{
  "n_layer": 8,
  "d_model": 256,
  "n_head": 4,
  "n_kv_head": 4,
  "head_dim": 64,
  "d_mlp": 1024,
  "vocab_size": 847,
  "activation": "quick_gelu",
  "norm": "rmsnorm",
  "norm_place": "pre",
  "norm_eps": 1e-05,
  "positions": "rope",
  "rope_base": 100000.0,
  "rope_fraction": 1.0,
  "qk_norm": false,
  "attn_scale": 0.125,
  "bias": "none",
  "tie_embeddings": false,
  "parallel_block": false,
  "init": "orth",
  "init_std_qkv": 0.0272,
  "init_std_o": 0.0,
  "init_std_up": 0.0272,
  "init_std_down": 0.0,
  "optimizer": "adamw",
  "lr": 0.0014,
  "beta1": 0.9,
  "beta2": 0.95,
  "weight_decay": 0.31,
  "lr_head": 0.00455,
  "warmup_steps": 203,
  "schedule": "wsd",
  "decay_fraction": 0.629,
  "decay_shape": "linear",
  "final_lr_fraction": 0.05,
  "batch_tokens": [32768, 65536, 131072],
  "seq_len": 1024,
  "doc_mask": true,
  "train_tokens": 423600000,
  "steps": 6109,
  "dataset": "wikipedia_en"
}
Each number is 128 + 32 x the weight over its row's rms, rounded and kept within 0 to 255. Layers, rows and columns count from 0. Numbers have three digits each. The size before them is the row's rms in percent of the matrix's.

# layer 3 MLP up, 1024x256, rms 0.0125, rows 306-355, columns 64-127
078:151137118092108141100180138119103123157090105043145077104132116106156148146126104134143101173128198123133126153131157148136124166120152094035080116135157161154097131148125144095067124108137135
083:075141148152167136145108100149050113126136149208122096108135049128074169108127150090131052157127061080124098139128129087135164094058120126108164112153125077119141129141124188074177129195098077
082:100126090176153192202166138123105160142112024110080124107176115080181095141127061127174129139136169161126184095129150173190117080112151132171128140128088117122144131187125140148131120101111144
085:118123152097117118121100132156149148120203059142087110141120132172069155157129108076156099177108082061134134148129148112167156135167150119107137120130163134115043133159129118110126114116136052
072:140131105113114124137146125054122113072118094129153120150145126110047038144127143178141098172164107109131130097130128112170094152085137150190118184167142164114151124086130151160102143145088110
086:134117158118177112129167143122122158130071107152097167128116139111165156137126071174119072097144155123140126164131113142106115116094163102118165133113115087149135131091126102111067074168195124
084:167116120155155165150172103061126154215121117122124125151124148128100094127128106172117106084093084136122118138129102113063102195182055135173188144136065150108138124137123152148129098137058109
081:127151107122145137141113109125130132188031101142085098126152105072124109129127074151129148142097131158133142151128100121122188141121102148167188125145084105121167127166121088130128109118147165
082:063147133158077104138145133247134143114130083181145135143160162090162080122126149051192183145176111126127169163132167124151128119141134128097077066110150132153186126142125140091149122100169172
082:161049111077134158161147144102149082126122159127101122123139115089016130094130112108130088130099140183126144098128116139185181182096119219148124079136103091104048122142125166088111125170079117
084:130153165175149125141090128129102127103150097126055116156118101158145135116131178157119053140166110155125167121125113123126164177156144116136102146113096049134166131114128102181108162142136126
082:157162138121186116181134145139132108125174164144085074122089159126142093133132077117124186157120064138122129089125130117106163107168121164174121203133154152099175130160125163113181085112087107
086:101103127190155087146131160149100164152136115130111173117153111109100057137132131129137103130189068141113160097127109133148092152123140114209124172111109115114198131174129139169157162156150104
076:152124118084117146115168128137156150124146161116121183099159128086053240127129164128139099150170135124129090178129194100158129138087133168109136093119132161128104125096129151054106135147200088
078:172118067135109154177107083082132187141133134133187088147130107105097163125129131094055183104084165108126132123129068129150127092065124121160128112134102118108153132144128156133142148166123154
084:086088107119125160129107155086104101129120112154089125118201100165158032152129098062084063074151169160123164136125100122104150085086140181134188178124071091141138129151127072160110108150121164
079:138134146079114042109120117128143131151042129111096095167120128135044140172131161105080142080114077124126140123125092107150128100147099140144157138140095088106101129173128138161101153155126099
071:145111088105113160086212165157136079140099113186182148099089182137166147107130147045112118156137177093132112197127119140149131136107197092078105090115142180151190132102131167071133138150186148
075:144128083159117143130076111141146101138104136085212084038093137161218101117129150069134155140079151100127139124124136154086127068101118097111079159097121127153214131092129098167169139095152209
082:092102114146168175204126123123103169090135166157142124067162122118050089099126123089135162153172095121126120131129140117126195149107089115187088124111149171172148129169130109081145118098159098
081:069117200127118119075164154089070075113138135100078175129142146155179053141129166163128110152115166143119100135127085176117089117105070089106092189121149081150154124146127123167098124154156124
075:142122110075148100113121101161138117141104156101103079101141123127144183127127124146166151119077130150132100101129240084142116124109169166076123133130116111123055129107130143053147100098150163
085:114154153145135049146125132105109206165120085116108179181128096144163095170129177150043113136121139189125138152126101089123140106145115083134115142098116130139221125116124097137088135139134148
089:099155152090133082087178119079158107135121084038090104186115159104028111148126117147151101166122057142129137162130091127134130102129134131128130111141160157111076130123129140100072141166111135
080:132117137091128158123169161220142120109126149166128176133128161129106144164130130124185195081145138151124134105127102172127161031163136164166130103101167125108159123171128110128192154135124068
078:158059097126117116128170051109147127053111077188130216105095177105145097119130093160126157112122103146130091076125142144095052078146134070123167107116103123120130127112134217149165111130135132
080:164108114106101169106170162100097126176124111083125122156126122063089114107129152193118112149146139178125131143129123179126076089192132151119107165153127138152143126168123178120071157172150110
079:123159084147079126108095120123109105110093178151146087140104153116089107109126145108182150154085182095135058145130165104138117062167147053109173116136136165147140128054129112142148163136100170
075:123125140128126083108094097133141138130097148071137075104181123190127127135125088089143168100127147138129147118132137079141125133093106130096124148162189079139097132124131149155160120085063065
084:155086093108163082096151131194129131175108090105151105107171142152187110101128123118143195079165079129124154131126108117138084103169097129127134106136109161126214130150125137121085129115197131
070:119142096093072075102122108110146121116147153079184116150101088117130089151129122099050152113109111110121104112125124161119155080124128129133099129162141151104135126124126131139114185126145181
084:130097117113114136093009133060112121090158139126174149144164129164149133089128137114151085163126115192127150100128059118125127108079102135141108168138109109139129130091130078171135157167184113
078:104119128096160145100131182117132174216133149172116095096142119147142155097126111203106166072101110112128119111129161136073143106132118091166170088150109144106090127133128131087123077109121131
081:090187151160140073178141132132106083188154076086129165114107146113119100127131117099110104112136083180121138114126125136112121085112084149148142105121103122123122128159131109130199154173129160
084:130096169079088174129154097173100097176096103082167149191135153060116100167124161153151156107083153128129114105132142094149091146102115180122095147143194082165123127152127146142133154117073102
082:132112084078105096115151135126150174086095173139126160131124138124076149105130120131113229084164117096129136095127118100126059118156137151134146046137088145095072127088122070163126124148155131
079:187105068129178143129166119141106151091112099166124155121097157169142091080130165066077173110144099101126117098126088185133079123106174180112140128110135164106098133118125154091154089127143146
082:106141167197148154120097121121126136137121030079088116161162170130106124171126141128139114144096106092136140184131110148146245106050080127088114109122157152095176128129129128139122110095095152
082:197172099085167070106120130061101179173125081095160070111155107108145114135128123158099147096119137140125156114126064130146130121132104062212086172144171147167131128134126082141093153093159152
084:081115100153081154120177124113119153086060084101112181134159106110177144120130099114085132098185138160136145116129185158076112069109096130107115168098060115164202136160120110165142114110107152
075:059223155153134168086184138148126096134114097224064138092141117163161119136132115166116055139102082121129117126128171119118100165083131081125137167122118109105178132122119157128140167097082138
079:084110160148117133130091129173142116119177149147138160138147162140108140092128175089175140208097145110128117160127146188145184198109079094080088130111163082087130125132128132107152164114125096
074:105147161173140141126172187147111159149099135091153147067099182121127151142130143116143117120145151128134114118129161088093070076182158101172183132098120087155149133089130141179157117109152134
077:109114255114194044121163155169164085096125143167123148084081176115078135150125115136101148082098063137132127143129144120112097138177154163139148143112128157155071130130130122100144107123115169
082:171159113092178150152063135082171065115112107082104145163112139151076112168127100177151068131121104206124137091126114114104178173151168111207141147096097075108101124165127068150148135164135069
080:104145144111125126142202116164106092075157123085074081142147103023108194124127207138098078143118124129129108103130139113148101172099094143121159155136071124175075131112126149157109151151089087
075:083179106090157093138121084109122078073108101192104158105152165102099108151127150141057080134073179074130103078132170134149110137105113118139186143125115205153109127170131105124075155156099143
083:152166134113113159137140130125150073161114148105182082115136185154153101112123139147164126180105114152129126185129101139132146201106142175096132094155228174127085126097125149122124122095094175
084:134172100144193111159144092091134098126078085115099110134094145142130131167128137144152040186109132096128151141124123109118124158143126093123104148125131114093097134180124152117150155151057145
079:117157185177102117091118144124154128180134139090057084103127109121144087135128084097163110163151166178128168122127159106139131102170142146101166109121116070141127131099129114161088144118165183
# layer 3 MLP down (transposed), 1024x256, rms 0.00628, rows 306-355, columns 64-127
090:142140120161188120142160142142109176127162108201206041131152133127066076115177098093153129128121127146115145076099105146124117163132171093126177161084119164167115078067145203123113157171116074
106:136109124173138100124118152086105199173161084133115136142107117122160157143168115113083106137137143134102160154168159118117121077130097167227138142091160140119090083126098053158123125121195101
096:173155169176139052206080104137086129151146068106130100107146073113078150105161097082099090138139128103053126113167158107082198152128125110119083110140099149161109059154147221174135143116164094
099:190131145110175124131140154103130144140084129095153143117134078140101150084058137171140094111071123185146174109097115137179097120230119163097071130195156104103136122148048119129149171140132092
084:147137137083109125142147163105144157153123185125143173120170155174121142142138131150116142143138113172069125128149151073136172138119104089125082114093116146122096182106150075185164087156142091
096:079208089152154074113126127177130120108136131133129114190124093103050089167156140145113101096211119113115124170106111123104175166123120112129135058179112154128184126135106181124151157109171139
096:068130131168133067148129077166151060143125121100098081138171186125165138049110146138085100118140128079123165114116102140164155193132113142159143187093166138093147103162149126091165120122148114
095:118165130140105151126072098151196137156145107064090087140078126133127143132190137144097119144158123089010138162131098121114178156069119086171145110147114152160144104143123114149161174098127144
092:142152093148065157143144184162146155106133097123149129129056102081055146125199166205171130181119135114093108128118181165130127117103081118093089061180087118129117136122112135166156113092100147
099:150135153125140126086140130135154122141122121115113103112120165151128188065126064112130110114065083123135116115136037081063088158139130178144133218069161100103067197106152104125061172122116104
093:131174104175098115104123135093083141104156147136110105192121097145087157143115152162114165121141139137132163143174156050088096114128119161156167060230141107133123117106080126126102156098099164
097:120094143029109159078149088125144081124116136133093173159149134175183116121072140136093094141138173101137111077179146140184055166148122140150148151130147095132109061148124120133107150100121132
098:102153128171126106100120143089158109151152095143111144144187119142106180101098142219126161136106186110151093124160129111167147118098115116138098120108145106126162157157163116130116105087133123
094:100166107107144099129153122091135130167141137147119097126114190105070131096079026091173101131107109096133117125119092162119115128149138123112085184092185139119115216129151099140102175185122079
091:084115166164128116125076072136118143133091051080157085104131127118076159186093115112127076126192118115124159173124176129065181111109122204180115137115128123147163093130160152148141161118174157
097:133133130161069138062114166112159137118127104139133092124111091102124118140055130085078136103140166123126124167186143045156139134116103119165115129104107155115192158060187209117100130099131177
093:089103144106187098046150091156143147104097119084124096151122095103152161209080130115106125129144115097166191153124142086086103133190104178160154125098138133106163120142121088136058144114164149
087:133100115188080140122149161101122103092122143153128182086187128104057161186101121129154122125162135145158158111116125181099147125136141152086105106141173096114158117125083089156170159144174147
083:138098102164104145112119111102116072137106156116114178075161133173124130168122171114122170102186119139130130068134138059144128142134125159141171115141103071141188069153142164132157121128149168
090:087167136104137102085128175093114140122137093136156098107076158110118150125120095180106189111098162130128105134175180198137089130074105134154086124095122150164133126132146125108178167113101148
087:087142110176145109128170138172113080090158161208178089159125124129148103121097145170127139110117125095153155156182132074068097141105112095103121146111087165161125177091095138154100128100141141
084:178137135085170191137148158149156193147113196132162172143031118104094052194136104099123090106114133167116100108114111121086109158136105112143108170139055133158112065156169139102072151166114118
101:107138106153115106051102162138137091100148095162134080187155108106128153162130128112107136117160179069145154137096131150098197156088158135106146087095170167108168117101158155135084157134158108
102:145076128114115081098143149148123148072153110134128146163111110142149112158154138133129083103137148144179148139037124146172114152150157146084124089147105106076169133122128108141165117142136109
105:137126158036152142101073092111117129167100073085128145123130112145103174048119111144142157210141130136138133179202138179131121153122064147130101171148097134122125182160153099170145128148112103
084:148149127128138150159164145156149053146098108115139174095202097114056100163064130132172116133129098096079093131194079114092169134125091117136074121145142146124132192182098112083146121126127064
090:111110163205185104114120108144117116140156159177107103192159151166112119115092097113114125147141139083165149149092135136110108156120158131104168099100184155131080131107117114159123177164127144
085:166125156119127152124080167151133163164135129171084194105139157067118102184135110084105146084083144115077125141098120103142161076098157131109114121111139162149128125143104036117123122134162119
090:098115147102174184099140130120099181082155001124157078108068079088171122076208144152155133101146119118136119103096121151110153197116100138162136154132103117109133072157149167160092138099093118
106:076165102152111150094158120178132102123126126159120105115083114138107150134131136143159153063068161033195146105128134156175146207128170103137126098087169105098097148157207156089093136125097146
081:123086123130124142101168102168111124119095087115160126100148101131149088184128187097132166095136141114141141122166094091112136137137122135121089128118130143108159212113089169154127134184140102
093:124186079114116156068125121131059155135117134183140050133133119177147148111210115104150181116125170177167059110125117104136125107087123078119145142115165087131116177117153200148100112172067133
099:114147155123100092177148148169169096105085140164144103110129151087148093119104123101077120084115095113154086169124129173142161122134108146124128128104114163147147122149125158084132105110151130
093:097161067101103144147120122138150100124136080123174114126162104104199094111118116105096099150132112092185154136192088127082156098107115110132177146132071115136118066141122175164141095113121123
094:112154139127208123134191132150069188130123090171158120136108141125146085099182075102162097145094059092145166137140131156106098142155145119094118168086116168149120171127111147119112100150163112
101:112134153074197120094134096119166079129097137128094096131117195095113151163095049158105131119069081095093079119163186163110164153105121193123149213076125139146094169150186063089060149132109091
090:129139153170141142153052114103139104138091096125173159140129043152076138168028179178126100119128197122118182146137167146090094118075087163176134117108081091198145059147132174072145139084131137
094:102136121159094111138088141133099169140164128098090159122063188138109166121113145171097109100166124104153122141121156144142158105136157118104116037147142114095179115137089092155136089123143207
086:112134108111188159092171162109121146078141156152157084195143113151128048131137148074181137127101184113142145105132110143115105112107165081109150069121109170101181134134138240135102087147073104
097:084138083172108167118136120117119095133145136156126064144166159125159111129074158108107133095140112129070109171153133063121093115065113073130178072099094144159132085110151205144124122129116179
091:093091088110091171156151128143145097119112161159098153101139114091140101031051153078167141130134112097087098147100150080190129110160119102158124112120166117129141067102176125135118139124138117
090:096124122152114194151122102107082142190098147112108109113077120146102186050106107135198144155079142117140155060153138139121081113111087086129117192090194074135055198124111096158114145148110123
083:147136115114186097112085103114078120146124124146134168190218063101100106163109114109106131156151121139131192152095170147167148131159043143148198123189076105196119073141128101180151125129152097
085:080083107088130109156162108131125087113066122124144217162138066084160135150225113123151123145138118115149184075061126177203136155201137154143103136141150106139141131154103105133166104104151181
088:087082129072170112074124117124158084061111089135097113160168138157194120070167124139101133157178126111147069114130114127174129153142115131129095165119178146049185219103157156085104156170083137
089:136165102105154097186197115086085159067218137192147143184128199156146096121196058169129138099124104123118110152151121089070129097127121158117106102151126139168149120116091125093155132100144142
091:092119130149185074198160168137148093101200109131157127136165108073111143170190091088106150101140117108044149140087119106106173106103163202141114090161148132115133094157091110174130088132202171
097:095181137102114130139124147155133147164123105157127117153084113137110116118190145147190109117124123094182122107114112157133127233132142098060121147079120124081152121119140089166170139133105127
090:095082094119073116126158117100170139099111112109121135091111137140153110073044152188159082149168154149178187142123156131103119110159167154107119100157171102104167071114088133114127155084152105
099:163145102072081178080128132156121129121095193103122175165098096149108064097152150076162126146115124171162119145136101117140113110162161104087140066175049131130133077080147097165093165099087141